config.yaml
num_hidden_layers: 9
hidden_size: 192
num_key_value_heads: 6
vocab_size: 8192
norm_place: "pre"
norm_eps: 1e-05
tie_word_embeddings: true
init_std_qkv: 0.0361
beta2: 0.95
lr_head: 0.00576
schedule: "wsd"
decay_fraction: 1.0
decay_shape: "linear"
max_seq_len: 1024
max_steps: 9711
Each number is 500 + 50 x the weight over its row's rms, rounded and kept within 0 to 999. Layers, rows and columns count from 0. Numbers have three digits each. The size before them is the row's rms in percent of the matrix's.

# q: layer 6 attention query, 192x192, rms 0.0877, rows 163-191, columns 0-95
# k: layer 6 attention key, 192x192, rms 0.0836, rows 163-191, columns 0-95
# v: layer 6 attention value, 192x192, rms 0.0926, rows 160-191, columns 0-95
# o: layer 6 attention output (transposed), 192x192, rms 0.0959, rows 160-191, columns 0-95
# up: layer 6 MLP up, 768x192, rms 0.0893, rows 0-7, columns 0-95
# down: layer 6 MLP down (transposed), 768x192, rms 0.0892, rows 0-7, columns 0-95
q163 091:526527584423497537423469543631521531432519437492455527536522519492540520483452560400492519550485495444486445531580503481463504507449536420500558478522517518417481468423462491576477500424478525530452512550396494507542413455497561461409518489361548496475507463455502483564483521538474454457
k163 095:506474537509480490506425527527503532571500583406423501543540489523561495478505495405384497559458413497412425471485489496481528515456549410463468465513490526471550539542540439523470481434482441525564649544513503594536436431419517511452577429430514565472480450526451519528533537486524489452
q164 089:430511472546514431522489449515467513445519462542499493437559533481463560531408398489497411450419472426558448538566511430528475610624536534494533543564545600512516453473529496498566527473472465463527563515451479508539431495376594530466481526478475490438519408538537462495503507471403497529
k164 089:474548501566603485487561446544516535546507519515396367527526433463477558483390442467544489513435482585483397538458528551531411528542501522457413519557488460484505520501561439492500558502465520510539474474454435517565501501556545524489549501483523381423608436552489516497509570502472462494
q165 089:520523560498458603471462462482408378492488500498495451570478514524450560421633547500522363511519508545472479465502478420542419561506447457550501430544500568453491499506536476418402538541437507448557507446482449534400544482517492521471502455477452513530522479567510517567531418508426595543
k165 093:537458536444559596479555524552448428530539441522616465524526362498408543452590464515543442513481555599486530469443531485573482526553463489521437531473470515554508479521534517502529503477514485549530467411506509468550514530568512426483484509466472536414470487485556580521491496514528565447
q166 096:562473492447471475521621459537492394508489517436522547538566504543426561509508473507489508483524559454527549527452550474474465466584542473481624452521481431502558521493354521469419478443531569477583454402577447482508458461516477535631500489538512451443428442474375449557548526505502552513
k166 094:477320522447498545495553493471553396496498432472507417569484475524423564511513504506501490516534539533492565576496553559502420451507509478527451574500397469492556480453440494514449506444510500487471586492601483507564454400480489459463552447502481391474472481548436482520591610513494562536
q167 094:517536507498419537435541481571502478520509428575552474497467549540511537584579429467519512386361519434420503528550444482494467511577546531525509474515491454515518445433558565487555461508486427548491543513480545549476333506489528474392423590513528518551432457560544500462501546499527422532
k167 097:443637495559481512537523468582579480520470451520501498505475565442510535589525525477554527468422521450518385609515459511431543491455471533442475445510491405520543545536549496455518472514525458448485363484512506542414435500556536495516557562459533423524392416445426506465501477495554489515
q168 096:529492554494519488517559517514427522594479457380493578483526513587459490491489539464432511502441521455447590388471498482535494482472550463523495456465517600534459513500562486582515384575467446601551574429474461484461584477500521435451580475396613501529496485478526531491537558441480519495
k168 097:476457634545559538559550464465390521562528536501518497496487409580521493449474475496466531455515536490540565448492526506669549467475498510430492415469487530500493481569573560524479459417457489476495578511452474552537508486532529468448539447399471465514444523548537513495493536532478509511
q169 102:587482500450498554465573479531495548479437572484535562524477493534470518443467479504469523545438482545506563520510535573565450381459446500494427552497461476476428447470531501472471543486446429587387570472411536484557571455448403511579513444519471620496510430490454471525447487531524432400
k169 101:483362499495512609424564454542568545499482582520488531528453460526483527447405525545403489502427492595518543531492561504562521407445468496538475597553464555528385551525535465416467486473553491566509578515476529569547463431463505429441488474536504593540591379453506480564469513590556438486
q170 095:500434528458492424483540523490514549466468511479465505559492445580468489462569444523557460583613485570545550518544518586465434540549473509371508523434554542459528462547514562440472493420435500434520444553544551422516550380529551546578540452568532623556528458603489494491479447521481479449
k170 096:588404474490473454479462518528562551352530535477478472505503371500479488481489542503504454491495527471475475508480488466493503503592472466509552497550577546515399534527492540486463492399491471520546467480524517467475464446450493497448498591513592614546505489483611422501486536577433520480
q171 099:579486440456532550576440447496375502528515486478497462559470500392489510548490470427537582433394524478438497463607519514488571518581454558532484446487498508552470507398502490549467529612414549506530445505436503486475532472541540504437468491450558564569522495495542529462431586454528539564
k171 100:558538497557510526516514450481377554536364448438507478462485496390450479469414466543540567483406523527465615507552518506494512505653502506529543440523470500459505462440580510530465539505428540523510461511490532484511577530475535543565542503477475505579486470528503546474464563537470498431
q172 099:455513649475522572546526503459489447531586567452488500542528514529539470498524455484501544545516469417440524536481548510400581435451550497527483527505540429540525471599560532474507477455539565479415528476459520613431568406557533474565626552553540488535463449507510418512430513484525459547
k172 099:426587596517505477517561508492467517451434580449501543476483449557423507518545472505402528566500400428491523547477456479438516466489540481529554491512616520434507460544522504457501476546501479505450542542437525588532478437489469467531518490504482546523391485464541501539435451542443431516
q173 093:500532540497591531424515519517487431458285508552434535516461385437538496473452491452434497443465430386513464458506514453517462498474476555523521449492487403459475556477465480474478512443567505506464576562477575489501516478500567612581551559473556531495559445559508398493492564494503596507
k173 092:560721535509530541449518498478543518479389451482509523501480409537440513434431511386518473473431537465464502527538503469490549446641540602551528461504619498479514568496571564470457547466440467529483520560542487499523535394414541507542572469433483526554463526520525446587499543514488454584
q174 103:583525406562455489448462509513512535484520488476480484523472558556536472430557456541464498539577542484344507471516541512528526514450570403452504532606496555470552575537486474490520545571456425430385531547480451514505549585504454518438472525504525516447414487438475515459465522413449596564
k174 099:461575419567525436446521484486547503502486491462477497513517486436443445513568488554499485529540533485443522474478514558531575449437534462479506650509490481551480473492552483543543528501486480404439575493404535428508447582508518468479446529478492496467476573476480486492482457448471553557
q175 097:430458502538509475523563492583533580578559502546518544514532458500527496433454440513492520445443496519526536511432583505516519522510576600508490460620647439414486487496438477428461485452378490472497518504474529425517552444501446448465479539502517523540549542496484555502453461520536580488
k175 095:358401506515510475451479478543447484616494474538525476530508478543489499394534455536556556422449417527544470574459470463519557507540454546493537478507600523468438451434468495419482472429488472502552512512462542451567560441484525447580546493521600392489569559495483406482497388464479416557
q176 098:495493489428439524474525502451533524536496525402468516479356533550549504492578540509472436476576504497545522551438404571419454512450532565525528502539551439419469387469492446480535512483519519477575546485424514484484528469483473561459526496444544560544502489545478438487666460452610564590
k176 095:503446453315495569466556475455528424506522405468538457450504446485524493443515484439517514450546576561482546513422463491446425477515502533534471484559448433542487483544525479598529534559477446514481566558501421532528562457499434421482568474486535496561510375531538502524578575394563538545
q177 101:539488480514536512533591490564540580498502465452476449465398417550578415442470488552512516420543593527455452494491572423482521532556522517473501533465440446471528483456526480531558457544465550454509397454503464561620523459514484541464496423565507475495549367487440559531677494406572536451
k177 101:540495429571477461454531525605534538437507470522454529392530433470410417463481571482466438365500498446495481469537566518398536500534496449586550488574476455480502419608473535449522511511490546508533433454444409501482450452475472565533473542530481446468517438477484556518551447523484476456
q178 097:531507453477507461538375507546387501462447572467505521560485550416478520581504531535485624481388524415488577431538563457436488438422501595483544542490474474507431548511510515551480558504477460413477507528629530471510497554459583473490583501527557498579517500464502509427479565498479471510
k178 100:530574420587482503505427487510496496475466620478550459640451444509459557526540461572450645542417501525500637442481550603362492415449464423561459522572544492452435498516515496500459527423504507447506445470510556429487587569551522499427543481456534546619458444472541483458486525525502458467
q179 092:492532506457471464517435408484527445592445474444444512576513516441584525503480398489452472515533527410509513520490578494596478473527510433473530553437569530451542493565546408452469480554450450568493535491481453501581530433509464506521599504461498415550497518549444509469447562459522489547
k179 097:396517484485418634534438449466570461563524477502468508471494434464437530444515412490431555472436555505527462461490528517537451435467503423574493590457558514466505547534519432465535498483501440543490621487483441525531511482545443541467445480549505560499431576568481481519477650481531432526
q180 101:416504455500580509446528441454490562524499518540463474538414528407532477532467503510539475600423508534536451481470480426501526502478422475446481509466467596502450491481399503542515581507450557538495448565533536480478501588442544503425520560508487359481398554480573347513570459399460514562
k180 095:452619577410559465537500493452444490413483525568532548490442494533547484440489513473586490528561525531549462427507516442516540490451430527522540553459532566467487465571488531469451518379479514475419454501469497525554519567464489495446459573527466423488501471447555413464549462433480479485
q181 097:605547452515458563507400450441533447458457470487542483494606550493559505493554502474551450512505521350523472497493511514519418500439584486448402555501485483526510486554541510504419564586518441499663479528447581511490471580558537538477548535451491619540494526509534470498426492406493477464
k181 096:478511411483450413572457452463518452569533555482508520556492559498526463550531601511508476553453550373514494457560445488528452554510497495386526554522531452494535588454538528571524621577475458420487402436555567465499519551589514592521472558494411555448481497549626416455435499547507518492
q182 091:501514558518532511588486421577474464525426457443434498581462465633572444495545517506409435475438477477502483548469496491496529547460566560509468482538553508537487488606513422528427524393504527441530453438519461541487503513469543557541499398547587538520524524500428537511468445528502483530
k182 088:492667490481533461368508451563458547509483444515457564493501501546488505373524481441452403456537511384546562474524476505401523492553528555550582478508507458526548441575483534463505475438510446527486375428471439424487517470437503473605484469502468580500504515534513472560443477537512479579
q183 097:509491595476476410447514514417477449514502531461429466619547495512462504513475408444433501542523477431530469538459507501471511518556480496592575598496562585446575465515511465495482439489440384464594507512442594493473405496602532609471503472535476531496533480413493470368553491580536380500
k183 098:436512519419484474511493459456506442439512529538440532515544537518487511465389442424454547489566500422519508547556482574455521519544504535567538538504579567559573546444538533558439483476512452469472581544510498442506491414457532555477463519450535479461498484462468412381515588634469424452
q184 103:468466510427513526467500534516545536543504481573580452449503493470441456549452499405642541551513428637603551554483517492472439524561533493418525515547463446568392535510500453402574547458587515509545493550539449481482477415508518499402503521593518530510508481471459500507541533512462550452
k184 104:525550511426469377490441494572517493503492472532541540471515472489483484592567562454569484513535516519559503566466488554529515524502509529507600504631483487522446607513492439472555528497564488492533427500500478466446490499488485564410488487514524504490492485469411468524586482520483583463
q185 102:471530531501523544427546458529450570539513451559527514498486415384588477422573501529507548460471602571510482544446422493584476440537582547587464495502480488525470502458528502464508525548448436531533474330395520453504387530512520538554460397460622500426468383453547536466490469558467531495
k185 097:400578561529532502469606471467531635489498451570568529473516495443509475542427570577494480423508536551522559484519494485533529501495477454572492496529497456559482454540479513476501565506535484501591450398490472443536490466536448536553409408365501559466479420456557516565467427607467497539
q186 090:534478485592415484504552457453469525537542437472510461409558422532392486585561465573575560436612500438497528429529472543490511493457562431644440513531476435482606502501560483496471470516408470438633445531457585522508598517574588438534535500497508488585505427531440485568567452503543514468
k186 094:547360509570524471513525601426482416473456514554498488383501445475548485522567487517636549606571569376495517486529383603534492469560554483487536479464482443490616490475479523541564503516514515496520503467496518503484494608570474530522482601579508441527475454488506486502479472565529474458
q187 102:447489453505504554415514501443503406507470538507543474482553475456426555495489533557513404545528557547412523369468479488545464441563520533451541474517439486514493413575485493552522524531497444461392484528445505563425488601506543482521546551492441484499588434426498431475475578471490484499
k187 099:469598475513531512428608528420568531516558461556490496483513476444386603555506444460480508542458544517440553416435549524627505516547483502446466458550442479558486462478515554517480502564515498440564498483481553503467450599508526418556411510475515453484637564488509535552548393563544461456
q188 097:512483508486491415409542481565514407478539540452581400374513603525469441521541487447522550610503615598540499521525469504545397536512546553506488538593484546462512521464590531539393506439486486497555593486411521492539569416480519472513593497535483504527579540497436528549514601489516551578
k188 092:410524409483497375470399497507458530527477587497489525402505577553519462616517485571454496535502499453493455479562472472510465582475551559494647480624526511459455518403509589507492562478435526540565435428471513430482468415535468545484488545469456551511443502450390446521493504549467520583
q189 095:536538516468496576476540562491500501507626427483498490549582508454563474417457487485545432470566437526511440503517511472484526517475459376606551538503481511514468482604375476504566612488454377438523586529538435507514412509455546478489417479565418538424531484540527485425399564468563458494
k189 095:506721511453507486428504554549490411529495411521530549441582492508591490493492550638475471457545463469469389504470529495492431556486527387519540524485462470543428563500469472488508441553556487445519577548529473561461447567508493505538481478534451378454523519459489422513478442461533508419
q190 100:492463473423498502538519456449521553509528417475474531480553524539507495504579477469510500548522466464426509478426565576490533498408605414453546472484551438514525483421544520548455459536458577396563479522493546444549542504499564491603446468587518436509448570481518463569462376536506546449
k190 097:458254506459508482511478452510488542503494427516469494514517517517604489464523475478458436589491428432511586466487487546395564499506543553449452515550483435533471593556529530509499492450530431524492529582546488434576537507421538468518452528519538453443448481450483430524476436561506476423
q191 094:463483439471582477558488526449517466487445527447482584516596487462485471442528465485523558487633488533472507568502461513490454462499514516520531519503572423413524383531502526514459419397378554555472518520552497545423495604530443471575533539556442464556543468549518513547510527531409526539
k191 094:474516513405561461601494503454491501414538467489357515495500513533458488535506475516558576489564432497478439443623486527499521433501544497499598527458569483513516509465479492500470391503479556468548536618648528511489432521512514535525491435452453479537440471481553582518524420542453486656
v160 091:493500511572454433499513518486506501447564504538439498428466537540428530536493534380572567398502500423519481485601511585534554485499396554545515524483505455498559432564518469451451525464468515528524593498532499465545468462452505453509464505461528570511483520545550493488447484478540535538
o160 086:449559554549469460501491492606569453563560536526472549569524497570524634476562487471473525472463532514470483484442607475522417469478468460471484570518544508613508455430464473403488459489511483467554425534465468524466487358551433524576440427532564467519479468498560473492466468402497540507
v161 097:466504439554462487510440497449454435481481570527602469481449456483561488510522504568488600457487507550391504510571424564481557526465481638541453499553496509484503474455575633499550471490451599538518459462474562430578447538459426530453498554544553481373461508472514472574455500534473525513
o161 096:499557534523509521477542539610435482490520478482506588465470561537462586526509522517500442417398537492478543478431514476487511474529515595488559422407513495586521560533438468544487422462449525411503506448453504563501482488580510428521548448423510469517412537421542485425426507499473497410
v162 098:481487512575505474549494484532474511543515511492474517505524450388560503463536456503521550467558476490459517628600580456553438414445521498534489518519508488521542582481443485517461444403578431433500537516460516530520431481452479535441521528510483448505543525523483575592462520523604528540
o162 093:435515499493516584508530486512557513463528519491535595538535541508485482489518536424314505476472488544485498440489461392426458545508507510505556527537522403510513482493447479544528482442468526511609422429466504453522501547488472496550602446515476486454538544538423420496488463485484465534
v163 093:517480446590535489462424521354498547552538514488497488553456481554491482482470409448521538437472545457518474594552461477525486453480455435544563565478508527520533368539445425457492539482478554441577482489488512493574453469424528420583439558469473529488530581444476468591535473497496540542
o163 094:504544541408508630555474519491544514425419459473453485512546510530550423446592439464482545482447585424514533481486497564628410533579501491504427557525506551529442466447444497471605548573387491467514554501483524425480576439519513409600466534501473468510550446470523450459488480541484559532
v164 087:482496509466449450504481451505520579478378527536575547491537510634414539449475550515420569457581452428527499578525641481454475586498534485439586529462564464375463477539403532458509456498378473562449497464493498544454589561534463497483415498532494420561549490467571451465498462567506518379
o164 089:515595501464531427577489482407503378530522529470471482485508505501495441451524555496614509536481543506525506517564503455472559505487524519483549493528457417518375372479448500499544456522499557555512482413495543485484426504529526501439507522423550494539453427495464551489538527523523555559
v165 088:437495521522448489498566545477537499485428488485486478527608488546472538519570489488454480466529405437600465459432510526469449569443466458499492508557450582509556481542501623487350495497504453538574529558537509518413547457520458458462523424538426547489506510478518548410388451450460655566
o165 089:446464478554546459485467497429446506462477520550529452526500493547501409533417474474537503486468402529603558508561507497414495497505523583474498530525557494536538523501621538494393543531471474474435468514453599376457502542485588522535456462564548435431470478496433521480567413622477590492
v166 095:418509448491513520526533414513506469441416525510606503511434498417483482511543457471542511539532462418458494514476495447500565573554508444489444566525456461552473575559496485587552446478511443450498534362541470542602522555394510506548465515518516462546499453577448442459512549552552537479
o166 097:532532536464473385545513530390563502568497405501574452507490513471452480480507516446561488501530399438479487542525439446579536517456551564467511510433536433494426593503483454502510473567482513516519521376449457505527453513528567502444548549586437502535539464473430456572429545568502449469
v167 099:440486439506473598468487557510493566453515492477515533510439552531526509578482519526609520511575518459451419535503488636460448493593523486562486522468434492450517451473494507456484515461494564433465429566502528484507440464497549516540548411437595466439523491518504519387513552541513542431
o167 096:484526443524455536449546492535513515537486476442516416574440460471548411436528515586510518590497519538524506357476628402524552555517416544522543452415570460500447447517475567539480519557473492427553543549396527506487463485534385532588467444492561546551398504532525580512499428546435588461
v168 094:402496500541577576479500520425533503529494464568574432477514423453473515583465536440462536425475543476523490554537538473508475503622505576514529520499542499399517466530557412466490444483434534579464447462503466537571576500532405476471426511487529517466438465510515504513497428458637535495
o168 092:539491518516568480549546537483503475476468545499395487488506515514551448439533489515542488589567498468477537470526501587521564482557443482436495497515508461516514509472485442544547570514494521456552466409421487503548468458428445476563554549552433465524535462539482396576463419371494493453
v169 093:513502495515490608574543534526512456476434503488471504488542501534528538477472445562532465399494513545469557488509501449510505392464422571473537445447505458453526488481453494580520522460527434445475400494470463434545458542436374533504475541507412535527457519431433445476490556457504488469
o169 087:516429472474474463450504511503520559454558533546411341523479531519485442542506498400445473474545516519450596603415504510425551470529577531464556489572533495489456434537521442479518488502473461468519580545454452570610475474509508585486509529514519413556483491444531557436572527451525467600
v170 094:469507379538582464493554470526445445467467455434434499461538541459510509546489525431518468482457562517590480578532413425527493474352407443585512460527479589432518643471598573491485425476489556471386447495430520531465570565566470435525520479496514512452625452369454482589517496487603486561
o170 090:429503436523456473538547595581485411476427560533491589550430525488530476530441497558474490492557451508462555517545501461440447404475528344497424429579501493486580571502393595549442527498466561518459516476491556532505534580466572501470485511496496418590560457537478535470558506474478588516
v171 094:490490575436520470443492362442474511577501510441592445495519624474551525519535518431544536509523456500499574422635512460427595417578479501531539500497476501470490504536462459439463490545536510449568418542542518522493500405596504530609526486534434437444481502547578539503532520449488469550
o171 095:507503467506455490452459610543432413508569564505481480465504601460521534486523415541468501584572499479525482540554567442614476593542491521516522450643523534611484527544420451529465473475481448455454491539446439553514527476547514486598522447502489502489418447411538526497483557469502553384
v172 096:396500488472629566494506623510448532464521567507496502508455411432463502416536585457507493517499521505562397619534460635518506479427509525483520536509465538534497498474526423473523560462500559516552539404564511448411500432558501492510497506487466426610493521532536506459525449489434453464
o172 092:567555558481429548546544478464492508465460542475501541596477507538498323475462498515497511527500530411477525520620366537551435572494547488549507447449478483426494485574496446609498554501494396504523541442511436541429484452482561500524432464523490585430555558505479537507339496456512492440
v173 097:477511477494444496490447556534454555417505487488512510469507457556536498564538499541503433582518601508559571521537617421491584511506422447454510518473516522521530456490546515507494476558537576478565446588593533500504407401484486475380438531463480490402554548523430501449457511486539518406
o173 088:521616540487451610509551495606517582519488396519492542523500591503595435489449482495475453471478508525609476485458404468507518496516418492544488466497543505453618440463489517521476459467493500588540558487489517500457467518470458515487440547509562432556468465443504490602545501511482453447
v174 091:437503486482432519455465541499471558394443429492520463485576488456435510565530556504483533474526414495526503538442575564557454482495440446462472549508484503533513484574465462455507517559500423577587487536426520496553465485505583551523556460489420430539431565364556526568432441468499538476
o174 087:409485505591517399492464501445550469464504492576481507533428583586465413525582488418534432508516505526535446534519527497504449507485439438502419538453476481417501467511590474412493460546505450532488554497461467395467499592553529525522485550562564634540482468473538496598490524509437569537
v175 090:452525507415514494435476563565492548451475469473463451522476528493520485546496476417452548462450538450534520489480449423489508486493492481540405467533454460629522640534564395457513532501620630537541582513514591496497551543452570556518457482460520549522469499507539654532515450433599581464
o175 082:565462505538498462517563541375497654509443564554542482547441539451396557480421443491506461491576495449466552441490590460546481558438527468505576507527544539470432506458523527533490543471506504464511563552476503428519542432580483450461516501600542430547489565524444564576470489481474523500
v176 095:401486438489586381512561480388467576523563504442493506512563503525364503481506515538583618510519530392492435511471473449519462431530528535521477505463491542523544471458528471555499622403504509503507530565424439432547520433513529530461382388485512583490416448502494412531465486478446486395
o176 096:491479498547553525489516504576522545484457454476461493472480521575576528433447558439405608478419482512593559498529412562546498459485441513465495495413432496510528474542438550525545470430445471581481496611431424499500408525606419506512460421553512501503550511516500510478458424485455514518
v177 096:561481500523585526522417410515503503500557399518514489505544466537502526511435484396465439500505474531495481485485522498434319470536525442560512543432448605567483457601621493427415487496545603496494501507570513468454526506523524519473607538462463496521567584371490447474505500497495529446
o177 095:512462512492399624493468442468564471513469463476551548463443440457516423486466495466589553420471570479469552541487481545633540534539508516499487551575515528512654497444514523539483526518508576525481501378567546466545447428453491512516520507500548525435378434518564559508517530507508607522
v178 099:449523445485556509475531499492505443476518591459510455505542535506617509480540474504560483504493544534447463590520517607548476419580564518465434518490490527542519385522579520590445412581473483531445516473567496535551518530419467417500662474478484451424492535584497570528532532489442497470
o178 091:440491507475518569567560506530484434474496445469495503477571431538464519548449529595465490596501488424500545588488532515576541508557459486486447548523507484550600458504517526442426525493477464529468456476498490401482520469457560512620643479453414585567552546606420494529462470513520462543
v179 093:420513429529459457463531501533547519471537534477447568525529550434631457412605518413525491472555511506460493495520549533515491491539497476558490419472566448547518392506501593420511480468530604448506553438512421474452464506478453504534480520504582476489531452458565530475539554540612448459
o179 090:437437481522513452522497510491473516501619561397536542483476465491556464418556525439453524578421430521424526548475550507491469428556467479520583488442511549501528497434548519564459415509471509609524391542524473585544502476477531461449501428503460469580412574479490497519473462488479619580
v180 095:578501508609524496397487408420492411542491501413536514534469523351447509468517468377565521511525465548511482567585500437544544437439541546421604487452496499520515486528444478455490552423519442588569544506450533481469485498573496610449483513495482606422490545473491575602402527475441483441
o180 096:549507496472480496591502508516471551541592519450507526469505423504447419462525459534382496467420559556506470517465500488484459439521580533543454564509522444600518584610512472523492509484470549487478456483526466448458453537477502506561498495551517499472637525535501414459516542415534602499
v181 097:550493507492483450580529579536438459493551448484521498465521556586494514532458484473440462482435495579457503519601471597459476479449501557538505541510506431610495579494454469421464416528507465439530534458533553570499539510554408502535426584468522537469534432502562538492535538421500437584
o181 094:471513547497517544401506464610448493475487555475493604524564486545441504475444466487470404453554556444449562537479628438438556435534557520569519472505469492464555569524470452514518496529450596493416531461505549477462492449516490482519533414508503407441553481508566392482499585505649483535
v182 090:555490455488492465599482539507576578437472496523551518539537461523612526473526425478548500447500447415487507521497529511468463459588444472532509486577469494447496543535517439429520614487462489507447472516381567543576491512508386515391482483548447437520474478494475418509524500454409415580
o182 088:417558442431489497437502414499545346531548515478484544461525460432491387505494513483463477421513423525563474545473445525568603500519443472527450460472531555497414503529525445541588533558446465479453550452506504481473557480568504599369525553511446534612565481545457480505503546466572431597
v183 100:477494573480485481391455400521411506448553572500450477541538444439502501576512580474473526441437490428404388441542495555562441435466382518516561484551456468581477552547498468605541368542460477560513531458546506365550579466535470463472536523545468538506478471535477519526468484531466507497
o183 099:416483505522462523529501572378510392515520535525542569458534382513431603530487428470486494486544450423482501498531439491529478509463430513463427505426523529538561541575545508595531420521556509529527503460551475510447529523487527495488531509434580448491434558546464537507518465533527566527
v184 095:498475423483533514425527507484516567485479435563444498561476469427513458584460440510412530529498571488603525563553467544556516418513508505481525505472551622486522550446416544478553561555415497450529467543534465472526408495481563441419613569506500428529457471533501509537487454497571505468
o184 095:469517591461478581513394395472443552541458544519591652567470573464562504472499557504467490527487509514492521523471445425462495443433421484482490497494510490528533427547477456472517587541471534504538390480461514508477599521549491446370526513532532595539500583499522482448555519369508541484
v185 095:542497465595538503492624459514534448441466517519536485530460575547516483556499541418501446458483585493646546501543442540611443600539606522460418455572548521496539525473381443420450451421500514438482518537564490481465568507409533546490507502471446475533471481455555464484492541428540455462
o185 091:552425438434457474458438488560543346485446522577445540525427408496469502495540490452461479560475474458458479463522518430540506406442518549472531539482455435412603494532446408497449526480488486432468496575517536531594552513497492438592542540517519538501534482394487464514627514462527495525
v186 096:413494478491490502505437357414501447519511524498499489521431446637546496521466604500457477543452575485536392536433526495500570586499507507480512524424607435558512504435439466580508545482414572579515552536489461549457575586510482484507512544438542488545489463489457537500502488443574488406
o186 095:606516480461509493513556497540522515476448476495478471515415487516454562449588468531589525463523580475456506415492496520543510448422504598526541513523544444481580383467553510463435509461455493431550496509515527504440464422502503503531509502574559398495478461554456584516531484444486499548
v187 094:552477510525547443478383529453499596530558484510406461411472499513424522497517478499503525409460511490548405642573549526512464497572554471457468448450490424429504525489617520551526568417602388504408530497535510586461512549486481543547539475496525553468478602528479465499607481446534531428
o187 093:476427437395505506610470463543567495540490591455506522462578562475461610521555560521504427476535581528456527507461442518540574514431612473498536600523466525497518538488441520483517559475549427562572549530465483487505584442504439487485507556488483481432456514496575560502579461515355531485
v188 095:496497476551502445495598457607521481510468509439511510504551466612495528547504506617546507441486528572502476588478403550489580511486475532543500507495414385524469453462477513552587463486497523474470501479578522485536515598571607574531496444495521509541468503452495446501519504438509448460
o188 095:463458462494523355468512506416564475439502480501488475546468488507561500528461463517471412477501551514574469408524477492505572546443452466440526469519426496479446454462465548486563577434498540468481620516466422476573483513449531526526531564505447491555525506410418659505471538461568579497
v189 094:579493498517395393633432505398498506554513476570535485450421432473487478545452566433454379466496466432456545461425504578467522597482459527512470556459421563542474453455541456485556541500481604419554529494409489555491454510476446409432493438409557475502590464530504483529494533536519439513
o189 090:518492555491528549592503530595444490531503509473469436575406454478561521557429484492530495512496535546543441552439562517551520451464466498512528522537505529422557480468447550511568528505478482488509599434538519559452547437612420545569496503485499415537529531474514493498443464560443448406
v190 087:556506505488493498477478476540443468471487513452519483505633460492482536576441559483447572521536538604505392423529575544483548490419464482446526466435564596455509546532574458420445531571601602472558574474447552532572570560430491545522474411525428495480454526474480481426396530429500578444
o190 084:469430432440529448496492468523516548563505498491416483425466504525502466517487385505526444433502477533486490572546512555450527559454623558574506499642459429565414533519509460491343504465518417483533424496473578380489399564570482560571505505498580461530490497431514495541493494436427548569
v191 096:556501563496525573480575421476478537401568571451528508468442539493445504603557368465480448475415518449657489553527468513547478477484461535485463485544452500542457487443491512476492613479468492411520444514545533491399622542527463514511419434464548473513545541409475510557502493465522504527
o191 088:581516504485369446517428467635437452536446576477517606624503454442518583529382487536500500541378520446516552414508436579458402445580455548461500567460419586434567505467537473506494571558493515431490590508505476508536478452517528526548508536500493487538524410451474513513522510473516479489
up0 087:523538496504575287551478507495532558488511519532582523505530468500556477486450445545452497471470510437538489498480452511450537493538550443492498508503548473491428506505480584483500486480512411612522543540527541507598480486460575445484464460464592479504462524569561494494552465478585487484
down0 088:555496369560502626516522463498438500474452511543417485448481500554474494485506529522492456508547513450466483482485484511477461569426532566510492509450603490451510399500439434495551479497450384484478543413471543448517631533427494468527485551564470532440544508494487503536582427584547533520
up1 096:495469516477436451467425474497479501510534445525503490430422574586531535554497445469505447514493489534447565460482513466543525473486537640485505498520552414504523501453503496511536496527511386465493533514473563438551491529522609515490475373411524558445447551589538519505571475528494490433
down1 096:527558413565541484502511432586439451552594541524452486570489585548405497532447460493573473522434562503586493479428533492477461459528504544479433491475508482513559556481578539533466520515514541526385552567473466543476479489471493481586505550449412446494499489414633464424488474525518493427
up2 096:460547554416448439445462397513506484495496510550451470571401457456478500595509470483417522437433468514481524434439540495528638480435561570522498473473487522476480534396522530444428541450606549523421467581569478465579492516455499527465480458487564501584409554405385411491538533498459447585
down2 099:498514457448517492490434463489432511490430437542535535474451493482506540556456516588508355422458455512574493569476489510535443548583446542514450522551465461496513492445555522495492602529522431589503435539485433406521569432541466477537550458482546542585510483516481554501430517436445395518
up3 118:391473596571469518523366544510515591415567559478514518572479427476479544449504525532462526443520536497472483568466504600524548489562468497487479522598449501483521587456537511442487436518526555457505454533387398529456501534511529517425429540540507515547558476528564472460484509516506537609
down3 116:509464478452485513476461543510566548520482519493532533542483429563520587443562492575512402401581557464526434430467482518588458482505512485525608468575467425487599582513516487457520569507407525537475456478505560519465490574464549580615419455497545470605511464494445487475504450520460551463
up4 093:450461534574456375496473497475505548491469521593538549440489462492505537594435388505506391497429551394578598462557553488547497540527512616461428473534528540481492413563516577548470398434590469537530486577551507570551529529391506529511512563434493578411449520511504495565503445478503416420
down4 088:484520493425562508443534500444446451597482480499434556576520496493493371530543481487563596559557480495453459480448403443503393508470579538499509534453505530478546577470529458550549485503476517508387537466512511450465526504514579455474550391543585408488529476498490463494538565497427516562
up5 119:589465523519384524641493518507468557461534476480536582585523520535523554449509483506483498486551501491493549502430495533530448509551578495501534518580535488481503465455494522374496501462575537523530556554457451431496467504518472511403346522424449537538473509448543521509458507561509493431
down5 125:511514471507508502472503544412493474522471597490561355391489527542423546435498437552570438464467571478559438449452490562478516525585346497489510542458502576483500489537543513529470510561460452453504437595478552592492548604480536588500521474538490414487485476522398467556561547431429423504
up6 094:587463505463516509507541413524429537477480520499499523491497413478513534476412479483527481467495408503457475512511431525503472573542450651531561511623501526444476525561536481448490466505505532485616473490560506405456534472484457486504469511505427522493510590569530534470490459529555546465
down6 091:418516505525490511540542583471598448503478537553570496502453541585489629510529546519527506556504411556538429486548472433525426503430493395484508562501529548498512482525498417439496471456520518520550485534518557460442481524560546358457492496468574478507455428560508523473436579511461431541
up7 088:492439469517454454472445509523475456449559543516503480461485471482440535580511380552483479511495517499518442485549393485517497509493595492523480518550504496563383532562586591580500544417546504456493531535590495400503528535488465509488415441488463538512443505482503506522574457536530500462
down7 092:526486465536539510501469565490586547467520547430493504575416494470506501502555500442473523470452478488452428456450502412511474549458408421567456552493470514459463555488548522478572512406450487414381422549560507438496398461592569408522541506460444534455463494504513387475549486485456489426